Each number is 128 + 24 x the weight over the matrix's rms, rounded and kept within 0 to 255. Layers, rows and columns count from 0. Numbers have three digits each.

# down: layer 4 MLP down (transposed), 640x160, rms 0.105, rows 361-442, columns 80-159
# up: layer 4 MLP up, 640x160, rms 0.119, rows 362-442, columns 80-159
down361:101135128112137124142142116130121097126146109123091118123106124152106128119134121158046167118101129119118120150105134146127154098140119144150118138102150147133154130135155155104133136143157151129115126105090117245136138075120136121131135111
up362:120125136095125104132132155137151124066145189159109129129136173137127118136111113135134147132091170075100139097159138121080098160111181079153076088116146141126115130107087134145123130150145143115077135085090125155198143122135133118097103105
down362:171085107160082131134109132127138159059124127164102187126130115107125209143162162134116125098135180097162085130160140156139125153148148157114152103142110096118117092116148131093131137156133171081139068164121079167203109107146165084116157099
up363:132114138152097110124154103122154110145140111175121134116062147118132131118141101135143115120159148157121075142116108117131123164123137102128117116127127082124123116124137159127122142111124128135138085128134128160108152141167123123125156097
down363:124116139107135145120129143126104154145083134075142132132147151158123094154150123129144129112124149089147129128121163088160170131131152134105116161091103148124124126140101119131095121136108091125132167156136110079137117160150172127132135124
up364:124124106115123134137147146146140152126143125129102144128095104123123131120107113138097142107141152122128108124136114134078142127145137104117132151129144088170134112106126153118132117150141132129125118128087130150131134127140142144105103091
down364:113137123132116100145140116142128123139130115123113116132113118129127119119122132141047134148150141122131098141149123138121141125147105105155128125139139109136135121109136158073135131146148149136139106122112136255119132086120160145109119108
up365:156141129145133101119130154138117138134120139130083136128101127179099136106063143126132131126154157143100149113157083162093106166191140095139091140103109066103145115127073133125158109170126123126128113110104151134106117127096146145143151085
down365:136081136117144082086139096146169086151128119143128159144158117139151142138107127080132139101170169096105125121144131083145140134132187184131151158032139151116155079129099153119145147107165126117150128179148096113159172127084117123155147127
up366:104162142152090127145145150125130140168138102124127160151109141145139074136139142123131115125150131142125103157121107110159145147126145115194117112131129121138149140160117095121169111108129166127111094122127116130145166092078120163136172086
down366:112122098100136129117101131159118098088170158140144155135118125160135075166142126145100134140142114132149120098095139116110133156133121144144131128126113108085148148120113131136123096143108159132117122116150136130071147135134103137133125145
up367:119176137149146194134167132154138109130139142089167132113142095083099140077127105192113155078201099121121131158134143104140189114130109136132163121082112131117193106138154123089120133118130135082164105137089106156140131129084128105099123144
down367:134132113127127108116126134146072168138114106151095123156146164145154129113140154176144115151099162108148127115112167132137126129145143094119098120179111095092127148067103148133161128126115110155104153104176141116118084116127143168104105136
up368:095128110140075128118136108130138114074138131135111155114089128131087143129104108171129156158147124131096130137126056153139107133141137141112133129093129108120180133105141124120123133126100123131144089123137085144167131138116126157128141135
down368:196105151158116121156110092153098154157135142133125142144132135125131131140108107119148162115153156136094156116149145135117144153134121145155143116131111177127110116136125163113162114135150122102130139138087140104172116184133092096096167109
up369:122155124131100143144128150123107146166121138128098167156117146137102171125061112160092107166150100132124141137160129144136118152203111113119100115074108126115148146098076135137176095160126161136081131124116104146119105123132115133160146134
down369:147103118174143175140116128118136115141158118130155092126106128156167100122088084136061097138137138147128138134138109146157119116104101132103144106108178085123149114131116175127111113117123136125162077122055119122151140117135125179126090174
up370:118119122088106128077144197130130142130124119105110160190089137141148124078129079138094158088103143081115133122118122111142155144118164104153119143122114123172106129133123095141148153125143136125100095129096116159105158142139135163125137135
down370:119138098147118161162153135105122090137140169140104136110167110138136143079140103140106120079143116128147082111132089181132127136136102095150190116107157129166154123102129148099148111112186194143146143173099104100110121146138114138131117167
up371:152133124065118106210132111145133138153131145126122135150130117181113090112134102145116178152101155046123149120119127165120126161108168112133100185116136090148088156106131125137149144157101112118100065118137110145141160115157121144133162146
down371:122133083151132133142135170111150092111154132103131164123132140110112100109161143118104091113133106136149181137113140133134094121128137121166102127133116151125118130093099165146139097142098122134113144146131110132090136127135111095125120155
up372:119140094088124104125137110146168130098188162180110098188066178110065075094166159141131130099123103124118075155112115160103178146138135097136108126153128133158155135124132115155100130112100168149141083125149117175139153132117139134151152117
down372:106119102149101125139100111072149163151142080119143108133143144090124121141165120138170110176141153168122104139141145126097165090168135150095137113146163117102115101080119105108097135113130138106163170152154115149177138098068088085098167175
up373:114179075143086124106118110137110122069130112128114150119169123138128132146085168172119202142143139079140152160094089127125125136172104128126112158116079149128112128135126171122178069166108144113123142113133056161152156127135114147116130112
down373:114163148146106180132089134087083142131111097130130144156132122148120159106180105119105138125124145121144195109117122158136135138132111126123149143141121124100132153150106152119144121163095140154127096109129135162143123158115129102120115127
up374:124127121143138117136115111138156172114136126138149124159087139159117163121138115135114140098144144121111158113126115129084101118141147120144120138131119126136091130099114144126158149128141158114119146140134146137150108100141129166125117067
down374:115102135122140137138117130104159170099141160154141124120114082138114158121107098113097212117073123155156087097133088109146135106116120064110119122098138172141158160123119173131111126141092124123106148147140141125122140150120187123081097129
up375:066138117134107166112178130170096178167135083059173136149159128127154150131094150160108114120175147139105080118126125105098147128155097114132129125130118110154142124094130143123153106136157127145089159136096129174126114122119120105075125132
down375:141083138128146128154170086136105137165134144105135157107102121120145133165070152142119123143119132122093083142119124115121119135120152138105097146095061148128110108133151081110078118109146112124118092122068085162146103097140127126076134121
up376:109118079147141133130104160165093142123177128147131098159086135125140113104154112132105135100158149138117145122166139147101096150129146082111126128088111130147107128129139136128118094119151127144123124162112117146125131126167133136096148109
down376:143150118148174154162159110140103117129102097097145152109130065145153108119147152141192153092111115104110123136115118119142126176124155117129130119114147105107124094116154154140127148123120166132158120122125105041142135146136096090119099112
up377:088186123135067168134129055159119131127162121170157115106136087145106171120089147152122163179115132103116096173068135157150132155109139114123125135134147094108163115144132119125145130115132134150122131112129088143173126105171156167129113118
down377:088098119101091066082136141156126086098138129099132100111137109145155110120100161110101121076156134141144131131161142121149121104121116136113171128115128129157113133128103151089111177140149185121131113166151149169122159138157100104116118099
up378:095130132136090122140138123131091149137093130132092123103127136143134161110135070147124102156121139125080126140143121117106112176180151114151173140159096081121154152101166122095146092152174174141153090124141117143126119114176122119158177063
down378:149127132128088146122165149104131151128124111115139142127113138104133089117131113113132163152083100108139047118111076116069134169159083134103101128139169119137118113123148143141201160118145089111144153117149111065104164156089106148108087186
up379:098135125128118125149167148102132123108127130152145106174116119109089118116140110127140138171125116128129133114116128127111091166118109087115135113112132124100117162125116156123131139148117137120157090120158126185085123142093140136124174123
down379:161114120128108157120095105117121120141111139122091118072150135106167138133107137135137106098115112119113145166139157113121185083165131160100135156120091104142121085147107103127128145093159137138122179155119121093149102101183148124116110137
up380:161152110095117126140149137200133207125097117135114061166114137148079135095091139145118159140119147101083155164062109173131125156151116121164143130130125062117141159135108150119078084112105110113135150110075095124113125135110186146134130091
down380:141134135111121159153125122089144084167110154126105154114151143131114121129157083144177093142157125091105131124172108101126123091120141159123152122110129128093132115120148131131151161104114158087100095144162122046077123136152100084151139143
up381:130123107146089116092160171164119118134190122059111142173094141142147133075092113134082117090143157091103083133100143158126096131130097135111065138112133127129139092129157127125116165126141118135089117122134120137130150062113184121064100134
down381:140114072210098121147117129120113143128156086138148168143120109088139123101148097147175110179141119104105119113140113102094181107118140161082148134132119155130122166127124113144161121165134102138114146160185126141099146147094084163119122172
up382:104132097133113148131165165137141129112164103147159103128129142117136146141137138166124139123165127123117153152090144128125169129178117114120122106129078109105153103135095137133144105105160166155131129123101067140146104124156099109134130123
down382:142085134115146113154128123161119111129160106113120124102126101155110146087129156122130101102107110145126124145152133161159111113081168146127136125148132130128113135135164128123127148168129130133137110136126106147147153134125139084133107121
up383:107116124082141093164197151126134152098128153112127109150134146121096128104118089137153126126138177116124098115160142143134106163102134080119083126107152143140106166103128147136118157163132155084104132090095100142138165126116164112133134107
down383:145122108169097152138126114122138108166132107158111131114141139131170128140144112141181128132142125109122135138140096144152143134141129135131142128135090108097149157090131099118125104108116143150109132148118129000152111156140118127113107141
up384:150120112133127133151113132153153142156100147149105143125103124153121142099095106149102115157148123137106116092148152178076114168143120127149099136125097105103125141065146129112159149180139128093133149089104135130162093103125128150145130101
down384:128135136136173130107151127118140096130124127121149138146154134150117121111110149140137163140125125146131105137113122085153135100112124130122128146138142114160117104152097160155182116101158116139131135153110115145077122102169135100142122136
up385:145121114119146158163139099173114125138152127118141116123150142180091081126115170171121129146124174122113121168117119140101106146164130112134097101140151111055119095129095176100122156128124117169145081093145096127151106065102129154132119116
down385:148145131081119116109131104090104093151158097122161131118132116138167122108087133125104136112148111109130108130111124145100164118149114138150148174133095120096121123121126123163065122171126144129117131146094144029145196126145105120142109154
up386:106143092072128130163123089119121136122153173104105129110131148108097118102144172089134114104116151129104148127109154125100116113130166114137140142134143153162137112117137145139099127176195126128131152129112114144145104086134115114148154120
down386:121158138114119117115129118115161150112123160118173127152145119106079114118150146162079115115138106145146098136099127147140087113154153120073148110126121162126136115132154101091125134091115116172109120126129149167128105115087128123144139111
up387:125160151102160117178116126139116209132123112134112137142091092136121133089096081134120128141147115119116119163146123136102123119090111137144165088122119122154161175109116089116151124137125136096142161132107126148105160107113139116132124110
down387:180130137123116135123152091122119089110160136110145142108130130183102164128161165136139114100150114110146177111135085099080129112097120139133151122146129137111133132137144093074119139148180152143128136159144108117097068145149084104132144137
up388:140151124151118125137110154133115152146122136115136129164136150153140132090077116129098113115138099137126144153098151105157172118148110137144127135056106131151135113112126101128128132102129165107082112115138094156135109133091121132144137128
down388:086131173138166103118116106131105139122119130114126104117105117097126123147145132163115132156154146135124118157144096131119112171110156095122146133128099164106097169162174161110111189114124116109165129119135156121100114138179127201091132129
up389:140103085137089101121145127114153147110105131157130115103116141110100172152149100161152121158138169100112156120143145138112089128111116109116129123109129105139131182101141129115123140134108152082134146124159108156138138134122148140117142115
down389:107162098117121167130122119122102126134145133136118101126106172106160106148110129115221134156121110108115128191122126106136157107145114150117132147138135135113158123115116137122096112124141141124120138143107126069149095144153113149126113141
up390:095102133117131117127142146151133144094107121103128144154117128184129138132132106133102111160129152109094167110185124138100096169133126103158142119077096143092134152091144167125118181153112122083144115116102124140153115132139129167132076087
down390:111170130147124153109141115115114152127121113141137135097115150131137096150091165154073119143130095159143126100193110160132177123135131109095148171131114158170146138119145120078074109119124121125127150096170157110089113102119178124099159121
up391:136125147146140119126148111141144134129103129132160116147110136167092138100131097180103128143142165129126152164097107149164090127160140114125112132160094098136121144112116137138150123091138140152143170137132126128150122122162091143126166104
down391:132146133106123098120111143134104134110131071106122082095112156137145141113112105129127142125107119157160131132127087114132126155114142147100107151119101155120122127131106133127125132100113103118106119133148161104090144126133124139133132149
up392:109108111140134120119194115135111145088096097115121114138135176140107121075123139135143111119141163146118128119096155118139150117095141117171121145136123100143101136143132113135153147124123102116078122130127098160139108131108118149103133071
down392:161123149152127162135093107091144116146123104092113095037161113128132159135133150103163154158056097115142154114143163085138151120186105125131154134139183125118156138100133122125125134147189169157103139098117139130137088129139118118136099120
up393:107162139148136132084159130138176131074123117139140099148090118168130149139131116157119182138130184135128114168100129113098097102087153107148107100126149075114083092124097127106148145138126133142115106111123128146145112127144115109119129094
down393:130127105168113143098098149136108108117106071174135086124130158143134115124131111101156165117106104138154111104175122093113156104164120097129163186119139157160137135090131121107157122128098104122113169130084116068138124142124152144134131124
up394:113141101119106094168187102140119144103150141102120120134159161127123114135124139130112174118086196103116131161125128122082142146120128108134149127146105103132123153109067141108141118129137139151092147060125143150108132129142136136106136110
down394:142112087115132137112103120107122156134137155119155115097101143149166157119113142089148096094130127124119113135095123099117129136134074160105160162148125161104143134115127104175122134121133159129122160166099105153098166114146136140112104162
up395:131114111138108115116160135153142125091117158152148150149136154166105147161138170096130142138135154110106132136103089127132112130121112066124164126103085135117113120142127174116097132131115137123121108073125137134139109109147143126089117126
down395:153067168123120143122118162096160126133108102138122163105173106116130115164136105144151116140142126144115142123109133096141130136153157131087134125151134093155155154095126107132100126113119153145097142119125129147167116163119150137120107119
up396:132123131123140080161115146117108160139165116077102127188105163090126142150095091129124114117150155136095111136156131104124168131157102126132111148078078140120156154130126101105158156125108132106094120112148116148157141104124139097131088113
down396:129091111154121121119127110149122131129110136111089136093131142156183126171171095129133115133113136119130137128132123179138158166149134091140128117152116127154085169119112114143149121141123160117107133131121166175189150133094147121116095117
up397:127147135110112134156134099122101143145175132141108122128106125120123127099120140146130105133172155141109098130138142112094138138119120123094141142134141115152126107113136177094111112122161131166126103134107158151110132117162152109102109114
down397:134159141112135146150159105121114125138145134110102108110135114138128122107108135145079146150158151115079094118102147126125133105134123107138141117156123116139144104098120175107131120137175166140127132095115144178130152091167140103118123119
up398:123150092160132146118127137199106138138126123100130128150115109138101117108108119136107183141113136135138107129099135164112117125125054144127118113095132102098124135125120134055156139123151106124125108145140105139171081156102123147102119110
down398:125131139099141121126131144156143153134144154132131121131095099137144111141167156144166123109158168112080115111105087135113118134099164130165127121122117186145097086176172107133149114158167171141147095146152121170109130132167154157101106128
up399:068155177131090109168125143166158099110141106129118111132149152119138088114123131150136155137141162118139101147113160076101165120154132118186128094113157132089143076110115115099145130139122161110096133092138122151147134115081125119139119111
down399:161112133121152118091179099143167123096119138109165140105115157161112136136122135117152134083135135100080118103124156129117109138151112133099114128128093119136133096130109112102117133136113128115161147146117118052163145094126114088156141091
up400:115120101110163132134134067124173121105166123096146107149126124153129145121143137176128147121118167097142116131119086140109128143059126101116161119138079117137125155112114161120163137142112128109148106095125132140108142072164146091110156140
down400:116137175151110126109149175155102039126113133169108110138072116122152122099160141107188136132121135140136125118136138124134135144182121168154131120139150106105123119095160084119125101135141124168153122146148116144135165108131134120154111094
up401:115135156087123128138139113211153132143107108112146100190153104142160121091135121137112145123133127114135131142104131167079095117134141087167078133160154129109092151141122181128108125159137128124101125108108078131138118114148164117140136056
down401:122130094135099152097133122116135123171110149155151121088141099120101152169097130125147142120085089090109125084159130114080115128101078109116131076153142117120142147129179149112151103113139164135148141125172116119068140109156157109149120149
up402:129166135141074141121153135169176138120123143165122122125103118158148107121113149146086146149102155146131123125106133107132135124105121120152098161137134095147110147097122115114186116092124131118101096102132148134124112125136130138110174130
down402:128150132132139112115155149146147158144113136136105104103102116125131128085132131166077119096174105117075110137110137156152140120124143091152102137152132165098187071100151087119160117148157141120088115152104122186171144162119112087129079147
up403:132170144112113152125127097119176151127133075140122106114116131149144112109129085119123140183147167163069097145110137113127112167099107089149098111155118130145150159104075132119134066163125146134121116111109156141134199103132113139127109124
down403:113070153116128112088157192126143112153143115111118087107103108127137131154152171124115079136112154136120125155108085106109106160112170106148109134115132107144111133142153095132132142169124136108092122100154114108117099153096151127154153132
up404:174133166085147145131160111158120165181089154108158154155105102153120141109115102147071149107118098102147156123156181123125144135141114104148133130138151066168154174138138098087148125104134130089115173123131114149104105117145164175121146122
down404:142144137095129159131129154115145114140129142135059132112113146162143135168149158059101094142068094134133130126127120152095107125125167130163092153143089162128162141120162117127147115116132116106115081176097108160142129119155134147123124151
up405:104127140135136163128156111125166150134124118131136179153085110222122144066157118122114127155159140117122095114086151155088122136129172119146115119126142095116103147126106129098119123141121132157171095120117120134140142106135112155142161113
down405:123114102119138138155123155106117124158120142097157125141158145123121132153168123115139136118145122150113170129118113110135096091089122153149092096151107116117104110154134127181138121092148171136143129152106127076115129154094110123129129117
up406:132130108108123150143162118123142155131159146138179115122087114141076127131090112129112102124137129153090117134160160124163143186127103116129106115149120110137164160119091101139119090100101149156118173086073133144154146109120100148119153110
down406:120134124174135110121147124061154114160122120135108119126110195101111090155157168102114142150112109166110128103145101146117142114157083123112089138158170145154106133119146133162131144118116146099127131105117110115122148137105169130152116142
up407:114093080122132141150130118153122117121145139082145115167135140109131156129132124131118119114132174120131160150181128083159143144122135102117117135101123146123147132139093123144144111111099135129114130145150097158156139134133162151124113124
down407:101139139156111115118149153140147146093103135181123119115147108126145094143163152091093160138166135130131128131100131091108118108117129122099124154128162165174100129129123120155101134143131119160143134143120098092147128155091143157110111133
up408:101129098098071107128137117125131143085136161181144154122137149126115142144064142116123131112093160136136144171084108119136162181112134097170123159096151122150133136130115142163110130129134159104065153113109082175124173139111143125113121109
down408:128090110104114190184062079090148176144159112140118097106116117133136137122141134138080113138148114130134144137131122131112132123109134109161111145130135180104105138122137098138087127123109102076141101128135126130136129145156155149114103104
up409:114159095133101136108143159158144191075113129101140134155112112165146152135111131153128145112165128117120165142127133179139105145105136091138142073162050102134122147142089112094147134112133151120124093112091126151166113093135104116157145081
down409:075156139126181106103119138087134139089088168124166134113107104094168177166093147175120131128158110127132143103099158133131122153144114127144136115157110135131095163142143114135089153138136101163098133128065100142200143127081129088143092073
up410:116142130109121099199103193154132185116192140081107114189116124112124089144149112131126126106133128128118115165141138089113160138136090143160145098094116147110172112138136121097127135135159183151160121105122097135114111125118122130149139106
down410:168161126163061115112158121090126102139080128155136126104127149131108125148111109086137141100122128130113126114122150113103143114149131144142106160095127138120135141102138148103134140123105111100121115134143125099173133154094130137144133152
up411:097133111165131126118175130146111097125141160132160108139115168118118152151132131143117108118186148142140106119141120107126149138160105045114140103102140116133124118119109153111119114143130103121142118106109129145120119095165115112130142119
down411:108119111108142131117106097118093118145121127126132166107105114123098099100143155105099169099117132075146126141123154119142135121153107159132122123100146107139132124139126104161119130129145126125161125149161114108111138093120101114144118151
up412:104118155126133129185140131144133153091132120132116139144145120128118135134089117162112179109134102126131127125107128121091177166130109114141155140107158131151133131118131133128120123146138140083118144067086130142142158146096131135141112133
down412:156093141088134143123098088125128152159115177122113105095135105122088126144141133156141171150142144092115073142137093103123089120154146119116131136126102146137124130123121152135120132119130144101143140120145106041110125108140147129131139127
up413:106129111131121120149136145113101107111137120100123133162134142171100107136157134150087152146114146116098135160121128121174085163112124138174106120109119126116168109134144199131132123160213129140139126076090141125087137104146091160092142094
down413:146123119114122126134151134072169116147124107131150104134125127163143131112144126137133098167120143113152114145149098072170113131140110128130162119151155100144160095152136123160148134122121138115136106134136107137128108162105122126164154096
up414:102154119154113138156122117193119097119152154181147114108108165122108129144147142138110154104152114138085133153132114131126158160159116072118140129111085145105147140135121184146104114173134146114149136117117114147145118087134123110135152123
down414:133185120098121158112113140123091120170115103136142150093122152107104112128112140121110142079150107128164152151119153109176125152131141119120133111133131116193127125160141109159084127138147125113129165142099107159101129126150079126102123134
up415:144128110134169170149145126133163137104128172080135141156140139119106110135168132143136114086149155093136128098138122133121119120157144106136154151139093148117179121147131169106149153109156110134145123150119095153118088120136087116111144132
down415:156130141124086132084091121103136089124105126155164132122111152158136139129140079115125106152139089088115164095164132122170080117137136127088101109176154112116126132121124129143151115143122133127108143152118102138122151130145122129128084164
up416:122167131162125139131124133124104172166131156151117122147081180144084098090097131159120137151149163133086145110132104128135149165156138103114129095162092103104125125068120127079114089159141162155112139145133142133108139107137163105137119114
down416:130093102077132124137135115165147147104109147109162162128164137127084119140162144152069114136147128174099137095132127147085103144166153074105096118187082088099155079155143129147103122111095128113139165126113162161163094124111112106118156129
up417:095106140113126144169100159128176156128122121123160095114141162128098138141119152146126151124110112101097153154146132125131145140133124116146170120107083124138137120071151106118154138126139158142133148110119109136187111093130117095154162131
down417:134159114148106129127153128128108083116101133154135153155118146124156148099096133159180120165131120162124107157128137118110128135096154103109109143104160141154109117146155115126127109136147109122130099160103157111141121115143117161136106075
up418:096110096166102129150118162164150100159135144164109104164127132155131152127152123127117122091159096084085144135169128131125119147130101132132108175083108144071130127126147175149128098124130158119141167148134100157107120135144149162136185102
down418:115121105099142090151173130122130129163181133151148153087101117138112166088124171092077143114133150135120120161108128135121156179144117139087100135119145104141108100126150110116154192161078088170122145091110117159126117133107195162121154149
up419:114114156143137161130165160137137137095131138140151122121150133098126135116109132130124155110134091136108133196155135116125145119148137146137094097106144152142164106097133100107097110162105132112144102101104076179155167137111146096132073112
down419:132150123083206108126118157144145098144101103133105103118137127125124124138111128133104167106106168113150118133132089113096118119158132145146148173136150153148107130096174106130076107137127131101164103129194130156143119119129140107110159161
up420:088111136121130131128166170166122123072132126136150097115087165145138103149158134115128163139131154107122133122090087083091163181133121101139128095069131115111081096132102122130101113141123136146127125079099073140116154107140144113106118112
down420:149093147133140109147140145122108148141112165131137119119141099101119113141148124142197118114131116129120137111117134112146125106140149155121152153129122132134139138115095136089142129137090132152112124165108110000129113153151155133125142151
up421:125140086119067124129111133157133142088151169138071169117121107150125145140112122110124147179140153098109171144131110146091104144138098124108085094106100142099156138073112173115138118142100145105123118103136105140145124155134107150117071139
down421:123144144170122172103104142079094120109087092118157116140163146132130174127148126086180125126163140120112144109148147130138135125113124163129141120140091126133092134124131170108136135147137127150190121120130129080152125140108097084126128131
up422:079171132135132125193189087122129154164157101130178102121090125124122129140130135138102126129152142123118106145086120168155145110126156120114152126133162167146140140088124146148131156142106106129157119107121120139137154068097159109172149122
down422:119099118138117087130113143095117120111108124123088139156196081127151104171145121138109137140102107135142105126116104110139117122127118126081153099092069097166130111139111132112149075147175140131095193162110184066107131163135127119074111131
up423:096184103144102152144168150185117147144138144132132161135135118141137090087122146107084150119122115142118071164123155136124198145146122120147104154139137096123134145115107168099124100124128098142113111122071159149148111119131118109086154139
down423:080144139156111148135132108140171076158090076139192139137150135116158111169139135089160156170112144120075120148123108100140163103135148078161145133093117134092122177116148086150118134164161131135118116136090110110087107098162148117127143126
up424:097139075134126118182129139152160148122153129120109093148080126119097103124133121133105131112167128127095105137126123128109113148123139094118121150137140152144123124067136156124128111134124153147146095108096112147133161124144145110121160089
down424:125144123108153103149169101192136109105143111163126147166133134128144094114144139139086192105161117102154071126102133129181154097119131123155091128139148121162151148158132143126164135104121171159114115114127072135161131070118139132148111083
up425:134165120105095146160107153138131138130157117149144093171113143137101100124140116170134136123113127102101119159073140126138100129121163133111110128135152134142120149107128130118160109124100113145103123148127129140121159130133169084103152152
down425:105106123129141128127156127146121115109096124138124138166145156116117118125116137148145090145115116110152133084138128113160121113147067123187134101142109141121139117156120085156120145128111091142111132114146105135147104113122129122167116101
up426:081170138122095184136130111146134109146101125164111124126132106140113092119117121167118128119164133151113107155144143111158137162132104133180118148139178097127160132145123122111183125134128130150135134128085137129127136133104126177126150092
down426:129146078070110159158140131183122122101161143148112153146113116107137100139101132112167165126122154102162129157110122143088112158123127124112149115117143159118112102100110139133097137145128114138140101151151119081130126118133118115130159111
up427:150176147154136134155128114116105120160178098125119149121098146131118132118139095138134088142144160114106116097152102156111138144085106107135126125129129103165122127091117126119131129129153142128159088134138123134123158075162116172129158117
down427:104149074144120133136175139122173122133168099147130121113152177166118143165102170162116130084122145154148113117141128137148146139140124154140144120107126148145106115117116109082134112153068110134133138140149100125099152107135131126100123187
up428:140149099117100108099159159147130123120139156154109149122110176114088159121106146125139123145127140092105143124124117069087096096157177095101143135123160122141131111081133152120078169138130107129094122162112111142134109128114103116093077116
down428:135094132092132175115137116132134170131141099138118144141092117126094124120138127138133118156103144131150114127152095138113116129092110121146114149141129121170108128116134105147125150133106126142126073122132134125124117125089114166153156135
up429:118145115123129123134168109115126135119151134112144088124121102130117162119129131115127120116139150090122135162138127108129138086108164153109115126133124128138131101124101111120172135106096122153129116126139092147177117140115136105125113131
down429:137091139143099104139106129140146126132121140143131137146113144140141123126138153142142138115149090160161128062155125128115107148129138134134138148112131125139136123135174165121114121130147133136153131119137189078099130122164129163121126119
up430:138132105089129123134110111142105105114139175137139148119132128142125102136119139110128118113130132119111144141180148092142106118105129077139160127113110156153146155118119103100138147135154165124081144103154120153174126121133145110126104127
down430:098123162134136124105108153116112139118140101119110111124169157145104113105110088134112128148136149130116152136139116118128135142159174154142118095122178087107126123127145145139125125126107106113119129174115141108068164119134092131129137113
up431:128141124121160127116157103162155163070159101161149105181128118145114149114127079124129102138125150122125139105093118149131102116073109119160196106089097128116103175139143083091150164147131099082106084126123155150136154099141174139113133099
down431:125130100110141134158145103112077111130114129092084148145146163116148128136087148152124141119118172132106137143099104181139135143101098112127145098134107137152129106129165108142100091119117120125131151158140112120157134143128104140121082141
up432:120145115140125148123172102133140155106097122133106118138101169130131132137148144117110142169151132120084130129127119141088135116160108105103169104146104129128128131087113111114156098154103139141127087122138131130138086110121121121121111125
down432:134103111123098105149121125141141145141122137123115114132147129117104141122119120120139149095116128104137136094139124078158143137149143123135114127108134134122157101131138104124113156126135111148140137138127108037139157121106149107129138141
up433:149120150068125095146105159141106135119116116102117146128122113112096118096088117180100151136107137124127148128151119134133114131172144140157141149099152129155172095096119116140164142134131124099120148119080130125120138153107149140130111124
down433:125110128104110144133163118140149136124123133127119142110144120119138129153129132144158147136150134102143138149115147125128135123131109147141115114134116113114088085125109122117128135117134145124129125145149095028118136168137115124127116141
up434:057124176163169139121174111156154103146138136117143087150096117152150120129147159120073123118123127137121124139130123101143140110139124121159164112138120129142110084125153137122133094101189088135150153114114162144143107121160090086135110106
down434:155117145163085106123146118100148077135162103155110089103165139144144124151123094079155142120114130102166134137178102118124137085127137139146179139133153147125112121099153116098133141130121135134108133137148182121139127139115132129124117135
up435:122147127100104140135101109126135149148128145102094160137147122117096087090143112124116111119146155152119085142149126154081096129141119127128127135137128115143124093117139147091127126144137104178157118153160141152121162089152162107093140124
down435:126111132116159148166097115135171094081118110125168150099119138114123117136173182130130133138117093105103117136137118134123130121158108151143135141121120107136090145121143130106127152127126066146151120151115150100121115123113131117098142187
up436:147116152155120138100136087142146123123137112149165156117154154169139158123097191127141115153160160138136141122092146108124148131136112122136147089125109105122116110127120129132135123146144144100134145120133153139149075023135097124087129110
down436:122148088133118109145113167119147126141107119119101121145101103124140067117141098126115136075113102133097112171173096134111123144117161140146109135102164145161127148105136132134122129097123132143092124123109123166132158188104152111127095139
up437:105170133159152122179153108157075105132140105146147084114126125110114109116110141160130129143129138116115152115138134124159140131136135115117152131117166118093135114105124124133085134164117123127159112104139114118150116091101107128153138117
down437:116126153143108163134117104152112132076125139139134161103146133127122129138130100158071142089122124156120087128130111144083141142095100149142118141123101135107140092132101118110104131128102121153096148136123149076156127157130150143133077155
up438:144122133139060098147156155149157114129131134116090132133104134156116132093154084127113168144113118082096124118133140140091109117166165112156119131123117078145149126130132119115140117103124143123108122154127142135151146124133142132141136109
down438:167129103108122111140170168137122135129127208106109101129113141127087124129142122113096161159145136153142109164095083136093123155154114106102139126118141108115138167111128128120171153093123149113148139095123107106121126162146106128139157132
up439:125122124172106110146152098151125135130150135136122147152106143122103127112121114145127118140164147122110095124137145125119114136108114103129116133132151111152134118104117162114123122116151138150115123125121138141155154129149132121101088100
down439:126138124127146133125130098134115133124142120125109132121131118130126122111120144145034137137136123133107104123115139136124146113127123104151142125130131124141137125118144165100130123150157149143128119120121138244133145057138128111129118096
up440:118118118133124089128149185115127099114144111102106084152128172132110132102074153111118148120152153124060121141150132117096171140158111137136151160086093140115101153099104103121084141169096112124079089120131107155137158126099190068178165132
down440:132110178089107107111103107117137133093099117141128141137153122153101100096175154103123185149131106072109144062101127111116123157145127126147158163101159169132122082109161147152172093118130064125114166150134097109124094131137124165153101139
up441:148147128136156146133155135137115130153122143135094113154083147125094114113154135111116124135125170090125136139118135116107153119144101151149161110138087119121147106099101125100139113122179104143146133153122160134117106122140138118104089104
down441:134090158103128076112104141140118134116130090132117125108159114128132127129138099120118158164144115106142115138155111151123123106129083140112122121151126180168076124137136116147129103141113123149154113148084128123101113130111082160142136152
up442:165104126107148116155127127134111158103133121098088160129125122146072133110114111157121151131121157112143141128133119145120129120147136136141104132138105094152164094115123149111121092139165124139111119113123105126146143156121134151156114129
down442:146109109135119166128103133100111145163112134145121110133112138109145107137113102128088168119131097128129100137114135109126121106128137130133153142103146120117148137111128122150130133160130150116110133123151135123111117118119128131132142138